config = dict(
    num_hidden_layers=14,
    hidden_size=768,
    num_attention_heads=18,
    num_key_value_heads=6,
    head_dim=64,
    intermediate_size=4608,
    vocab_size=16384,
    hidden_act='swiglu',
    norm='rmsnorm',
    norm_place='pre',
    norm_eps=1e-05,
    positions='rope',
    rope_theta=1000000.0,
    rope_fraction=1.0,
    qk_norm=False,
    attn_scale=0.125,
    bias='none',
    tie_word_embeddings=False,
    parallel_block=False,
    extras=['capped logits'],
    init='normal',
    init_std_qkv=0.0173,
    init_std_o=0.00326,
    init_std_up=0.0173,
    init_std_down=0.00326,
    optimizer='muon',
    learning_rate=0.00921,
    lr_mult_o=4.0,
    beta1=0.95,
    lr_head=0.00522,
    max_grad_norm=2.0,
    warmup_steps=200,
    schedule='wsd',
    decay_fraction=0.634,
    decay_shape='pow',
    final_lr_fraction=0.0,
    batch_tokens=131072,
    max_seq_len=1024,
    doc_mask=False,
    train_tokens=772200000,
    max_steps=5892,
    dataset='wikipedia_en',
)
Each number is 500 + 50 x the weight over its row's rms, rounded and kept within 0 to 999. Layers, rows and columns count from 0. Numbers have three digits each. The size before them is the row's rms in percent of the matrix's.

# k: layer 8 attention key, 384x768, rms 0.0735, rows 107-127, columns 256-383
# q: layer 8 attention query, 1152x768, rms 0.0606, rows 236-255,300-319,364-383, columns 256-383
# v: layer 8 attention value, 384x768, rms 0.109, rows 64-69, columns 256-383
# o: layer 8 attention output (transposed), 1152x768, rms 0.257, rows 192-197,256-261,320-325, columns 256-383
k107 110:524587467560545566487601586520506468392613487467436494533501505557495482421474449481452478511472511417468505453496515520576443486551448502507450539475488528532474544464409522631420422521555487453559372466604528473475470516477460608460481481440475474510524542427512511570497448523509563562561559478501429539432452422450494472551456389581523468481471509421589488518522474465598600519504
q236 114:615528469508470483574533479536547562547500531538542472598564504487434485567480514536382471500521517473493456568514478476525561525431602524497469417539477507510491560511521517410453507485410480516433496571488484543515431519417533475437561517509509625539516528415422508404423484456542492504448426400472526420569534493486484536547508530498573509540599535475437406553566552609545476538445
q300 120:555471537483510482511523479467564542552490515548509446490569565420438469442550520502432483510505452569480512503489478553477503527450600444480515532504409542426527561473487411463484497455512517623416460570527556489525327396470546488461583526503476600489382494507501430514385551512420529453518377491512575479454520534469460499353488509559522472617535514528454441512517523540492475548437
q364 113:513498512449584566432538450486537444500343534489447490525519564423498503441474459413499493573564463485544467489473439461478479545483605433492451589546564499510614528456450479466535551538540601419458453463618522464487505563426476512481574493408552527535537388386438507514478519433463477481431351573461533614498471521542577456478574486548515459430529505409491538549568457509351449534503
k108 096:528580533524457474473503568507464470472558532385401519574521500522503462406516474520462563585475491519501456517614483508437481474494508571566493449519497458485498570482609480449575480505508521503480468551474548480503472475515558527470549557383510455420466527471464506504552383474550522491533552483443488506500494478523547445498663564456514468459530520490529565430450499596570511501466
q237 104:516511482573491463553447476375495491595515450527499447538524468468507503450515498448487415516513564503558464486442556356485492486543535430575525446485499434467522550522505511402515523467515514481510515520487461429487404490473452455471558449500399489528532500437504467500447518474449580545474451437436408407504518550493494624442456481530497548474496466416514602539493439601465552576528
q301 125:603489487482561511545475488541473413604589464411521502478504446431532460438545553537506538493469565445535532414427620483481450490536548459541489494433482617533511452467478470378491451460564590501468543504565471463532416535504517548417483569540532529504464420431496525463446497586427510521545348474500525591526434470455480472467546560544455479528487376489434515548556389571550527559503
q365 121:615516479538525523495494468438503525628503464482512520483539438477526534474464534454531453419515458523489531558428480481487375581495556542552496503552525547434548487538500406392494517503572508538479542455506510465516400488535513459421578526553437507528514492444528500450489578434479458510475399466540486507550473480533458563472624477512472473453551452482539475518589409553471501593609
k109 130:530586547457568470559516436506536449559503552508511463408383488584495487537536394457449532514506492425444435497525474521404473431583592455563546555481571423481513507456519521507499501461505535450478577542497472475483493441530514357442508513495579533494476494556516579561508506455466598541541508483528503491480538571564495452478459466435545572408407550502583490637468526490535554469462
q238 119:549415431511515552459532523499573546545501537544486514510484570489495597508487557504519476589504485534517444482423499611551566480475538506623514536484504518481573501458456501530543562520506455390550519415495539634515471567454553408518430486508442504531523518465406469537494445377448469498537434617490453591445398457510503477448633467470455484421472492561550492525590431408535539432481
q302 132:460617517521488489530505485481571448561566478415497472506553465521506518536537471498506514547435572561564561442509376472505529524489488432574496499529414545602502479460452476580502465503505452451461565450448552583507439507538543528444484505461433547427506454535480513472492459489608509483493510509466496552422512485437435517530492524539480566480506478511487462543473581474480472439423
q366 144:427627521442472422510561550487471524616584501457479453513537479494508508459529481435445500576427637499612519463465402507490591476543626497496452527512444486535590502449553456593517565429546503445491516423424550576580469436559573538464494501477452578382596576513523453482488469495516530467463528420514457499464529466483470469530514523472566575489455556570474471505475480540488473426506
k110 135:532516486518492469478559451508538540502549568486518574531521545463532456511490571439478526531466517474531403498448474490524500531502541488461478538514537517465491481540468503468534529516487422566465585380584483615473518528481519486512343470467492520506513556478444456473446489495446439496498502449556469497487424454512499529489477491516467549444554509491484456475573443483491586562492
q239 121:480567580544464507451414586466583413539506558392479512538510566477364536476499555593494537509451495532416438504536544432445510566473496515422451554528487446419413454544531571517609505434514548476565502374496505393419482435508560497506560497520485534476538490464460578459431521544459475514495456566513538546523531508553570459517526506531499511557419460437499530458508543484493480525505
q303 149:479453467488446457459433488518505475557509467491517540521597519444491488458554494579588383422402509443578520406560540500472474632471473535469494461533451535386478477577511510479481506575502485522470549518501563465483474489486563486562458508512535470531543587488505483489561515468542508428517420503526629440525515474545493503482548534495523466496486530382546555527455448463513554493495
q367 157:533519490453446441460520482516455458576484432459495586423550485455494522470511535537519459455473466449545544456561448553457437535477404457406533510530517452511434555573462496461493507607506503579514578578541505458500476519459555508560538528556504503470482459473551514498516543423574525584476390448516576467550538461527445529502442497416491542569490547356490509540463491476527512467554
k111 153:596518586542484480503454563483499411500506497501444534518570557482382485502521573588474469472550432464459470466519469494478498556495475496431471518544476487383485533531549535439580489507459516480533549454479556474404419451506536431461552512561539548454519497459475634401454516520421502497483487481567515439486484457547492440508504541557497495551398481441474535437516485453490435550563
q240 121:526479530549559593455453487433536417468421541474493547543496537522457468458514554555478527497380459441526600559550481421510556436491479406507469479514506402481482521490504496465520483519483515548421513480537480529565501563530492504543505565433456549503479499554382507460502531469504572517445460440574461436512426620554490481491474451570421484502555458487522554427565436443612413433535
q304 144:464458444473579532598522530492445523479445527526611461458459533475515393496577494507558462453461604511547439606518527462513453474548476481587537466521544430473473513529468565448577461532482477453476433530543547520520472608467482472585508529524470529498583466566432567523484467479562558518397567606444480580481480579545505522567469513617467528455648439571466509482469540464510518477538
q368 158:498460494464632539517554559558559519486389533499607419523445520544526353498590472524444487442406506544556507592467459508507499481472540496480523418522545574458480537496505541429547504563524460485452484540471558496539484586544489534542487464495476536485505573590461553476466470491569543511417473521408501580452501527555532517537519566614453492504613445511510388459487527489471459475572
k112 141:490462487585503567450533449526501465424463476524485567469526483461512446421491577539532470555381486457508531512567524445482537454494564471442504560627516496402432532399488588506576425495456453516486472504541518456634360495536490480538546522515491494542508519523487547493563523449494526556531475399598508452485455569525519568552466467531469515521616442437493518437558480510524516420505
q241 115:519601456480559546518567406447542482491523504516484548488490555492467501415477522518454497560561482483448485467465486527557477527519466562557450499465478477466488425480433492578474448445495411539499569630465521485475399482527501485525489583432475504500544481419507473500550510492587533440494442523556487427480563438592452470561495536470568517415457582471434495536469429530606491467509
q305 153:468446484398558552468519421531514600472375489533501426443529519573431471455441513488514499500465529432655470482538497491456442557433517527564482497514415530544482472535453461426471540411543577524469518563510528465527498490498445478585508572527517525524518511484433428532583432534514460544423438469559427483491560574541633463454501497484552423418496554459481428596525482444422422552587
q369 161:522472539441587567375520489438533477493485441504601444451568519619454447552490485543510533516410564450615480474544586481527498563458490515492401515507492553504486476534521501452524532398493549417462472578519540443445504497447409466540508570549482565434516511529522425533580434562487525540518444477521399492438510515550654481487518507470549466516494638495403479523519492483342523526610
k113 155:551479431541521549507588467468574461509534489471473512578497492473491491489490480494473456514485484438469542510449525558537535539577484471569487514565502480585548455467467518550504492480483429529497514580506514441563496480502537485591542611427599549501548441445509422490487473490504471532483500502507513439558560489600477531591418461488498487490499516433402487523585489516585541460522
q242 123:512491544580560422465479592494481495529446563409536530518565375477497520439529432472429437402484509539478551518497527573513507624524523497462561441461456393524578498508454529390477489497519558370419516412513382501475558446548556506606446396587488468494482479527497524525516570515507424552428507411454489405549470428478523560588370519555532430559419469543517510366513523495499502499547
q306 155:535445523532481361507375513435599490483425497473465567490537460596470405470493524466475438467501529492546568565518462534564519476521405517475447499521472509506499466497424503525467484570499630521521479511504467458436540384539429522516471479555472474519436475504535465522562517529579563556419472528523525501524528538503501586466468503417546528436487567484419452526469499451500484390503
q370 158:574453520465487329524405453487531525511436511520484584498544513559470465478498613440558438489574512500521611504496563500543483498536462543471493511497559467550480475505421472500516539543440547476545466569520475506401533363546441522540486506478548427533455489482436460524581520551517577524437529544499495490496546420485544563509514541440550493500484569461487509497493504444469504408441
k114 157:524449474495529416467441562523514501498496567486523565508579408537546570522550478533500400476513483509517499522461531573501449615583544429508591476450417454618558474515408438430487469527491607373456543493526425501410631390588589518569405464609506498560441495502516441515531602521514529478452508507477521481544464421497507456581386483535579483503376435478494496464450543517549516404557
q243 114:483510485497577516631531499463468515518516598462557456606559535554502450448533516496420437393525442505557520496481481510502583561502492492470459487546558566364507456513509477525480604536448573424505514551490410556566552419603527526488486413537389458470451432462409475491536461520465522393551465483489479520406417479480466552484525445468501522477374470440565507533422421493475456579470
q307 150:542524478412500533466510436481551452514536481529528440532527496561486499548571479523458481523580456584479479467426458541467520535499534619446479429556488493490496483486409506487510477540486507534495456499433468538502464482533536602437494580498394497429466434464497531489636522535462538477460509566434576476493399546573555510535469493448529551504450477584512379511422386557457548502486
q371 164:522510492456415470404446442510598546541501453548547407535495481519477521538579516488515514461575405561454441455515532531469481496538482567488452399498544512525534425463469477457509454517467496542461476539416411513517477518554544601463477519515460496412423452507447544479676456475482524585468474571475581431471383587526576476492474440500533582540464394516518474507395387535508533512540
k115 154:472482456431531484559505571534458499518483566471469468536525480613506547509477530518494422359581453508525509498523430532482573541500472501555523514549589552401550436410458496478527564497478523454457515535495407519558613437522555436507477531586400511463458480432391484447579420451477542396523537472516506576401428482502471478443619452438585517505372538438615429525374424533551427550497
q244 118:565602455465594580499437500456511488431531358537529485552416594519529511550496488486524446465486486438460443502462533539482501422424486468527518390460576476550546446530577481506500571543426500443532542523480589512510479519484491521571563415434504499432561477418471426496582472497515561457447532417420430516452466475449501429412470427525467480500494523622523495549469468526462441486599
q308 141:536545503491516449437565472477502452440560514376500626494437556426526545540518474448530507496518430511398520462528523473480461462477598513492476462463510401441533549474560485512484500536334496450489535493399496484559491517578520525456524525558508460467493503423502521476572471560397573468542510371463555455443467584450451508479435503438479496523589473500501534437452499515522404507533
q372 156:490431497505547499484544513509558503452509515403549547546423494424527538578494571420484442447564400530408598466545460467473467505518597567507472470498502518443558535461514526538481519544454526424507496494439548436505553544624558551518554463533450469426500473478508497493526450468449528507581459494456429527540454517475473446475428489505513481516629508540524570465471489472503458528544
k116 143:471574495493562563505453445492541479415519423512481459543441590463514577546476563493537435490468475467474528520577512524455495431487482480514528453483519513506515542496529540484524548528438535451543519496459547529505515535532567496577578484494480500525575512436449446492588517491490512425454532307383399553478453488527534447427434447513506559515573467571497529534496478593500447567602
q245 115:452487532430549542489459446495505523525496490422462456469497489614542508413474466486548490549549547451475481499501576528364509502518388587478572510426414485452454511551500552477496584480503526635496584540472533575579547505387612496514409493502540511559529485506423531479534574441475523440540458629411498455563487493501526527443373518452425496537402515582512598475518471493525396530445
q309 145:490503545540444516538487574573361516525530441483477534514423482467421498557511557562533524540527446494526516563491472472536464540488533512477567546451439475485427562518539464524584535451495520483567465417524509641495488513479508573534428449565419389564476533541471479525558498372565513434434495559534520433596505459513542537563556528396463486527452463477537422511516564467578421469507
q373 159:508492516526470501469581497516449528535503493438491519555454498490479573456529510554452559527499468478476497597459501460490442547491582509499573543394526382545466512539461571519438504460394500476581511435552503607472582429459553521399484459634474408571490541571432472554571520390492488447454484516581521438559491526558500480533492516448528486560427505522513484453515523451548512470546
k117 144:406531535437503545433478440565502516485530491516485423458462455507494534502510428557513463543555520481512530443459611432461503546478442569411569518406471413502519542586477508453465618544515558537511545552589505608596520504369557477487420471540488509595524464527439549545524575517493523457531466561471491497491555490466489541464473527522451510533406476573509613460496456414500460555471
q246 119:549512497549525501432509490491520462503445525454565408406494512462465572580504457507536559535531566477499505533490504397406432548467516566458534453395417423478510540513419579543432523468523548506475468414433468408540506471432473508411478505560466464559505510515553497511476498587521486471482487565526566495569475478504535567560477445532386513612464562524455510388538453431405472493560
q310 150:531503541542499548472498498442418512546497509506529519492379478495482585546586477466624592564533412496438485510541467542448556626486538453516488562514507503469481494550605521616474495493500496524551601455575491499479449481530530475495526544535541502424499509509585521586544502587526362581440466548628432451463455486486452461547497528487468543597529532428554462536486462514539528387503
q374 163:537491544557514544418484532442470535588525508486514488556429516485497556480460460431638635547558481517414451487570411525509592466524522435524568539510538517441552503442568461601525535492521519575564536536581547518524492460508506487503572427421528495476471540488544437558555452476535431522478525520567459547446448497494571449474576530501412573522516462413545480557440534434478554384440
k118 147:511499469548563505457477472529500548509470546523532424399537452522453585609507459394581581530525615520431463544442439418515507520525485521454527495492403477404555538436463512577533545413532525555526423373477543455517474491465420508476466488503468418486508503446580464513458502540492526440520481537514520559519487535497498464551510513578425510573499515439485465444536520491418525465532
q247 118:461402592583471490409483502597516484458541496586477529566488466487533490415549532496543435415453534533519436511456521528601527485469492487418609539520568485475470581544432538475517514415577475410485530470411461535462480503536436597481426535477530609492562430475429511596492495456565512525473465564531492416501557561476473408414470501523500521522499448528521592482532451457555508484503
q311 146:418511501463350480445485482598509586443537466500472415523555618552467502501474484555471532467468451423476504548586517453495484513573487545476595550493480401417444563494447383510556465478526548531545517372463450573564580526560490557426515460453529493402539543540504420589501656485477435564486513438537459516491548414410559490538434598543492481523497512497566546459492519458504439540489
q375 152:467521454500403486490476565498454576466530464567530454619568468522416499570460460468482454452486441471522459507606594543505497433505493493499561488482485456493404565571439416496473443493557597571527529422481420539509589527541513455528459503563567520359516542527565456560531629500507541482434494390554457463554515387427547461519476632505501429495473496480523518492446480471530454540425
k119 144:508471544513456504440482497520496498452487526609503447472523488457558566412534570452460474432530528491545444553431502539529557475504453500406498562566519499517478639563479480517541561429540460590450543535464460545519493484586414565456456536567501553459542516502477570589508512542476539557515506597562445481510604472482498458463481489483515486519445488446530498505465475512520567524464
q248 112:531486513496392506502471475510539490504509486546555541433543453498587482424513517455456496554447506541387536599525515427535442541494466537530533522597598499452493443508579439564467490478434576584468423523417512502558518572464394461501463457485518532521476433488413441529472528424427479548467448544477582494506473518495474440519473507556492488480461580502524470512530582519522498506471
q312 140:578563536466483445481581511426509611511555452602522592557512526437511507469527531441496418550470426602447450489526515555415469471476541473558441535576531479565623549566559464479500569434447498515526552542399495585592518515483496446545483594532514492501594547567477519549410434565535455581542580530479473514577368447625509450500542482467501526504509527403476473468489441506470507471519
q376 156:623559491433452454480554418426531553481585401429504534557539512468492517429482557440466474540501428528419488526579507520464460525543538503511393544508558500519456536507526440497477535463440504502578518554462467545560548580479538474470523564573558495456614511512488511575456411567516478609506501551516447488536371461620498459467494505470516468525463495457417473455497503502526508477547
k120 132:551528619521451488505454408591573438449550541565491542448559415484540499409529516463465512593466478538457525520533413479537423456463441518572516572484552457475433465514592558579495463437399595549404344538506518509591534504406456467454558371485478500463514494432466435528426512429401558506506369567528509507581526480508490493546530522539481524531477545470538479495537573516512461464529
q249 118:485576578509515458548426587385496440580483542510426509492515472444400437513491420555482565416534488419475535480502437484475563509518468400518429505396465375580542579520501451543483488513467446479545534442479518511401434448440566555440445498452523468493559468556539483519493549492462545427431482492508509474393492495410475537487573514574466524578499502536497466515492528480497419467477
q313 148:489506500546555622539463454496521461547484450455494469474544513517536482488413510453509526591497400468514531573536474462529480445568439468498477527484452412473526550556524464509533559580470456610461538554493425399436548426439574376525472573531463580502487445485474446406587544445561512396458481472538573459536495519461550449465505478511433476397523512563507538490530574536538548505386
q377 156:504525530551535578492453498533503520564456463518474458486577527492551500530398501499483551562533425447544568563502492477482491416521515451538461556472449472455578606475547438508466571616562437560424603560470445412461514395486546427526471582552456611463488436485516442421594544496539541463444431434531516433557459510473593513469482452592434454391525457565531528485523584488454516515361
k121 148:403547499507482490468511544449453477561477531520468455447528421477436415488495456571450586406602501447498547493504378479487544499503479430465427527476441404534593567460537461508468509517490484481447539484526508484433447438482577519456470546568525496512604459538549499548448508617437565460490475378539420528449520459511495431517536529505490545522434500577547397539553587486511503512485
q250 112:508432519499560516498451485572525538494445536516463446483446492408471426483604456465527522506572551421523537515472447504472607516537525518549458584541456493511503501395542469487552491522401572563460414562455516488488531462496440506580557436513542494568466548445539574445525402494473536508525457454491522567521564486532529485386448443509496598421465528406443509469571477551527595469568
q314 145:459420582555475514390442438530534479498568449483550474523540562463468478503503479466454561636494476471417519461500511508535531515457506445454512507505594572571532526480560478451519498482479408566494486476540548500506466483455512548517498512496533406503490495491646488441540443542534533530499480471504557498506540472535565486495430491555489518510491541532575481474454429605484513459574
q378 155:546503523593632469412462454560475458512523528452498480510505567521531438463523515456510508558565512532567514461472474487572516516487508463454513568465576553545541511496535436463556499527445407481396492507477476490534530461547513492512471530462521425453501469452644530438598472517488489475437428494515562434463529530458542513525447497542446492542482540548537503462465529523489530441559
k122 141:461441525510562494492430494526559454520461511523588501541401464470461476433595529444491552452555560506516550473548448558578532545474494499580504548541541480478549508436632430467602504503473539519439443544429488491478614468535493455560565506463549530440547516499548518500502468513509564610490427415524540500539570497499559467452423471556510563477390566462478476445594516526510542434536
q251 115:375418564477484476510479617541447403553472472429518509584409491522518516433497422435528481567444529506460448540463636491478536521489537514546507516525464500463594405586514538501485517539639418445505502433609447449526451355460474528512546561428461466501406476509501459510473461605483488490524439542531382466399562477446588493449513537409491454441509447549462569558480534530512470440429
q315 138:522482530479466502529500425551475444533547544519507461472562506486490543352413493462416469464514557456396478501536533424441482543584561579495490481502445499391576558522518517596538610551522468516457520558467503547467501469451490419501538513475413465493473432529448431510538506503514414484403493525535500493544517513463587437600583614375499431581519549538527533540461544545501498484497
q379 153:478413499487484492561511469532466442511479545468570452498591509431533552391429484530439440439515531483384503559590455410497421482516530564484515471417443547475557424500524522640444524546581446567426540558517540470470534470468461449410521458516383411538532468624487471455486521492513397465411429618528497480464518468498569474605508586410511495502513451564514467554524523578477546458469
k123 137:425418481499483468477458538504467419558388494400545535585504458495566580426481434508441506528492526538458493534438603458540549557480529508549562487539403524418642378562542526483448471596566506542486479438660488510403464548534523485495538519504456467507471451591440499469525413526441485466501513580509477399476589536441532467571592564461534447485530469601479483607545541527492444464529
q252 121:520520428544570512513515606528438532459551535535513495488455475438489639562543585465477456545349443504490443498457514470496463531447579505454573553451475483513458575506445537464503466527451505569571501552441564467537479509412500465463522421429500489510509429522491561564465479467503402472460470427503466431468450517596488509582472465454585475494543532569542456656429504467476531463530
q316 148:471452483520460517502474506508557454484466509473448479520520447558448549599542482549467463446602385578461456500536441648521530439555476513486513454497478457590453502492503517535475452609441397541533571530469503490539404497498553563440471508478588654498415581450536506461405530528524446485486577546429491472425600500446455529487502495502477492570461536528491518539432465457385484441548
q380 166:489501475510414552446491579534497488408517532491486440556531446548467466576558522538468492423615416538421473500529458573509507476567461502428458434433482570559569547506536465525454483581472458509551611575461442500529452426531584633524458473490553658459448518467580548542463550488429488427464525401509518474494570492480403566487483452446488514545466489460502566511450473480435472505551
k124 149:544533445552485473483514496495470504470515522543488482522454388439484582614513567497476463507370432511501477500458441518513539594568499525507497528432473479518458557462538504472527456542436509449568579526423528415505460466447508471514469419417486466513479516495511561524466522442492459462582509349448508427449454467591519512562461490419588476451539486600549495545433510436548505455553
q253 118:499454437485545501472475499489509603504518544464502514448554407418429598535463440563505470428506415457500501515495562441567477489497566444456530398551513516507513547531445494508529550468497519520535558448438530505562472487524516451612447569539458564515517449528423379440525546484434454472585482590475474501480472492442477596417470419522508476469533565613512417477515548507476495555511
q317 136:461447590451502465513560545526483513470483510468490529520519510521605496558524563540533602444464514543499468508592494539442454446506603471527514435477501519414528427481479473437569491467485533523493501528568518513454438415578562514558491506524535543488554424564520507413463480500472524541460475479533408593485522473456558569463483430603494392444405523475549501524473530522448563442412
q381 158:511483581436519404480510505518513605441541541438578501486616469424550447486531527548454543442506517592545522516552562516456473531545566499498489490536500499516476483532543499446558505411506557471481538426547480517472507364529590548569483533537518522550476442582559470507465489487498516520581504452570515598451475574491500538492523497617517403428443462518518526518488476485517528511488
k125 140:524386474411536406513484515505516563499552624424477474445513379371477548494514455647405481435465366486523532517493534479530485550529579461453579329596483441493463473495499451593569516421469576535510528400413491509456579418475562484590523561624422577526538389564478495411547531508511429503542470633485474485455485468495423526495452477463558416506585547499528513460530531453515477555509
q254 116:503563537438564513479462487448447487507475429623521465447512591496517488398567526555479578475501523440390505555524517454501488522384531581470625526461511500361444508464525394495488491455508468478528444405521524496428527542508430493562536493524453496629537570429467540583487494485421517515480480486488491503524551575482443454431501444498506521476548463411525431422489505617566455493490
q318 146:374471486544578418412517539534441538529498561490576561419391486443524516505560474573517563434434461479464473519572515465495499555506507494474489481462527472496468536491543425416496550578431467539431499561537558446478484555556526434585474588401462557548434449507479543544483601498441543483477471492474579485429573474472474582495481537506543434565537530454506468533506461515487429419492
q382 152:367474446544532465417481526532445511494529518530564563453429477438473448458483443552464515445430535499455519569562464419469461552527426508415489448503548501433496534490545407341532520594440432485427528588543537472508459531548442499624449549464549588550507552466494491464523580545433514536483485501503476533421628464523476543504490499502500453520531473451519430450539481538393479522481
k126 144:504598485497569542451470481499474522570456559567515576565480576557487513470525600565410562414512536499425473547557444494489439575388512518421484512432506529440505503492492449478523538460502522428492488479546494474383530524487380516560540433487436467549513525542484528531472510503511485466478387469450428440457481474472492462479491482505513493466519532419504482457516518602483451467471
q255 116:581477489572483524577594467474423531504518458511508531521523486524434439524472496589521473527456496611519401574542543583522475450500458386426492486467470469389458438511492455545550432435525506497556552564469372463406401461530509460529549450518586534508573489472486491626513489394468475477587515441556489596399406536546389486520447434518456482614471465450494498473456483528394551482527
q319 151:497530550501573574506595488572482630545542531456490568462564465465527476535544512493537475501529545492567517433510446470489410402512409525395516479429452452447539494528483506437475517575482472509477495493452425526587524543532429572497605473460491523464524373424494508517489478493486500556547426497572511454454498575524433579375445508435392439576539479457569476521459459511536450515556
q383 162:501503487529607558479475440521450589597524531487405506491528420568462543492529475489561483536506524482510592448542482509508430431532489500441492460492439423430524471484514503433496549560530441534492549480512480495597547556502433584438528467508487558504486571498564497497509494463503494526565426498488472458402478540529440601416453466451398429566616513466542546528475435534454419520519
k127 155:605449472526471496518574449484437543533513472556514466471528517536408430486540519552438471563435415639485451519523500523478535441505482435403464524469482540452507389532536503499496511493560447497482513541486522429424347512540491491531444467540571557507525459411496508625469496510488521475608474502586444593440446556520441501492544426549472529524495465451456512477466499618408477525609
v64 111:471397491484435466452479456561512583527542444464598532489469519542534497405389499527482563476471513450453569494549476405504504441501602476370456585468509498491433503446412544556520483420507591521530514482489519591499510496431419534512523506593466555500599522496463482488412512543531467604360477497509450496599538498551577500531575455487439478546516513573516465416484516510546498479542
o192 108:500547482481453492499453582487489416454529510386427474478387491537433503510629483470437528514505485541524491527509576486539521563497603545577535383497511492571519496553496504360487491482479438523502567484511556465538477516515498414461557586474430460528407481467459492522463471426539500460567502486584594486475441480566450497543436552499471483436498457476534492544485600588491507500620
o256 103:542567497531544535545480522416526507506443474440527491600454500561543535527442437519532471489493451541591478443466490514490511502605418516490555512532485500489570437501555390517520539538440533515530465489423534468504479472502492456407429419482559484571451488469508491423569422473490552424516508560538508408583478507451621546441497521518489548517546503491504540572515531483539586427426
o320 125:612517529542574546587509612474526576527416523520463513629524578532628556497466511534512471456569428601493509526477480593475566528502433469565536461534471543477513411512570451511536510611445467492467540534441498468572501478555463453418443436416552452459498485486509468437528505539480516514425513501432517490506525432422508475366512522530576485499571490477549421453541484471555485472494
v65 119:455564496503459555676492554439530373468454462485449516472435513488531491470557528477549500574470495485509451423542491573538445470470450489502526464545509450449494489476576318452520559506496518474598446562490518498430541482560514510546545483469507512470448441466553520485509518453505472483544477530467498435466491543518517606591562431506476650581528503510452492500538531566438411569503
o193 105:504492410565449461510539462532490448520458576606517469482551459466528501454485532526490488420526502467529588570534490462501478510507473482500449410500511549537468574525473528455476480555465551548457533476528551446489442590460549548528477517511541479470537456393426491494473382569475546484492462471565505511522539513470476459409464552559529468430473492509620513552568500481478513469566
o257 107:517523529466518464396481517520448570493507536472547496476560498557507392451492559545479519563462482624479499515561470482495557522535509433569519456582503576587503531483531549553449547485504579423418502479541489562580499502516490486476483475471505515573520490504491499473449556476484480482448390471494495556513517437495496484566436519462457449478533420487458436521507441513484433478387
o321 132:533528557463529472446477492505528543514524539338495581514511503510494397557541495501577574487510535553508453547456491481519492597518493496580647532463556527637497502432514637479518505437503505470527463500540442530596554453551449525445547420507494526494437503577457568467499573519432448454469433511464446432510461529457464461498479591476539390433517433478480430502485455506533496493487
v66 114:595503638425542483496467466454474496436483569472464462473519544476409472537473562539419432482409476581403598532531476514511461456515527483635444597423500469551526474510457505539479421536470568518563426571471524419485489417535483493338532520493481565514498526494513514506441528489453424449524473526547537522502459503532389542572507475386456548476428524539517457460468517516501585512505
o194 114:538428408475452525512526514474421523518509562473511557439490518472537556459508424504486561467522582440589475572435486400497509480434442524392406438500533573536451551494447516407573563476503500548504460492544451491539477506497493574571437510524467500483397479513522543554399450460629582448519525455415478462501488569480487459381605483562552454511457511515481554527440540519500449498449
o258 103:454452465457461459468518452525460496466502520514510469599496413477499509389450506494511468569557436465502479392533479472416487535508462514482564621420414555459408568528505540533561448570506491543511439495441508595450590461511547511497499528432499498443553555466516514480558490502444432588548559537507507492478542479488556536520500436548515558448725498420505460540530521506497546472562
o322 126:493519565516507523505507461484465480492450451470445481497513504536450533509486524570575439504582450538506510431472465580476457435498514457446528449459513488475486550456473545481444485507491500495486490484415563557360587437543454598489522507490532504452596565451541561558542491503494544468518472534554452417529519561566492466448390417472523550473677470439528474498528511469486503450558
v67 114:529504472476600412407556534522467526439510559368514544519501473602456476478437411486464518435462475455465534529526542565504533568574504499465381497535469586523461594398524592541471495446492450519461545557482515538433502445515507513483424471482364537476537461464492449552552489492507485501484554579461462418486550488572468412461468633362509567509509524525522510526533544477439403460513
o195 098:509455464541394532541465396467461553504502524577447515467461601519477504516471467458543563526481494463466462436482503384575454468464483421483617445487502533468445450512470526486426498573488459574494514500526495440454546471487476468463483515511535430544507430554485539584509479498500484436533541486579481584587516446494540553541424486575545586498483496454536493531502467495543528560523
o259 102:532509647473552523571557539466572392508518502522523483509526475443534421491563501486478399526489503447431542479577485558505587536414487547562492554537460502533508481499448448505553447571552614411600465444407423553531516598482527481561489489514526551505484523477517549415452566578535512501535436567426500503453576549467486537486590512553515390512553489466523533525492539461582487429506
o323 125:494553568455587587529437635475605446520515486529530447441444481458547495501520615510502475490560481481492491480529486537480558510452500499454523528521529494517593576524470508508608452552518580478538511533466464546518516529490477427583508431504510469501467540538468553528435563466562476504452427522393531530457535513459494593510544511545464512529564455504442541441459587435609530493485
v68 116:490541517560454525504546581574546562503454541444574505623511346468522459475484568367560461487477505479521543407506505600493629584542554520580477521458616438483542501535485487570480507546470519497578496555548495473437456548497494473520430584519513613506514495456600464445473458462385395390535463446477607511562494466493505573571498437567520527502576600511525520513601473583530582504533
o196 105:485490574458594421489508459516389486528525519492478477496440528514488513503494418498503460530518543518564470514458565473472425457488418525426544524526464509480454516478496486489466508419527528522391393467602462595536546425488590514498484490528407431499437540538550551541561481435506551548543458521485516438503491530487584422502490554453466555400421467465450470534379463458416428471467
o260 106:538490481434467523570481486559546473496501501493512554491524488422478473421482481590521473448563570566505547570537497541479485461460529464481420476416457516608493610499493571442500409578529431551535372437433453551443459574540490416529448513386556461549546550475475554533532565524465517561479528453490517578413485458558497453428559506497524454520517456424446497486556507443601492537559
o324 131:481513507467484480564354517439554482481455512505481497503506449444506469486430453531542536454521558605446455529554459550553515496380538439520518489478476486537547515507494515501431465526580493502471439503504513458496445601483480456426470485465485518583479539459421469582465608457586540532480511466576480502429475529510437544463574486550422431506567506479518507513590619443559543555517
v69 113:426464606566437439461531538462516501544518454604618508556585561487536525505505423557525515478593513525502525453417425595544470554386521441384511400539457461558488522521466488571495451551450470453558452456465543578516389533450458428498480483550545464399450494479482473452521479430454440479441518456467512529502496499476497520498508517531512435458432588544475508588468536455512403520460
o197 106:510502559531656601502541510505414421507502549470469501491493438470534512492509532433455478484433480506493514668517582459569515460401576475481429562476448552454483502432517499381515478479530629557444501534446449500504583500564521550513557435469412548542462551464430397504559492557516506462519457467462576468531461470535465471565544456482545497561406429478516537458521524487562469461468
o261 108:470455451543438527507406516554553521488477559363563494506533571443492519464511522523523447432458426501538503420488500577457540558516504491505546465508634415498515457518408481426514652377456541482493524575448544423512483505554552430494443612501475504556439500540508534584526480606550534470503458506566514446483449449497608517491407544463489575455516473521511458473503483509457624481556
o325 123:448519470493426524553453546520569475484492578446447500505468580559413491563491493468449535510458507553535514368541470619455513623526411515494526516492543541524590472474439491445454589422533473505490531491467532466476410509548491462494408577525588554532473462548565553504433460576549473538493470505537481542459564390450529468447485456499473563481595459563508450507526509460415477491508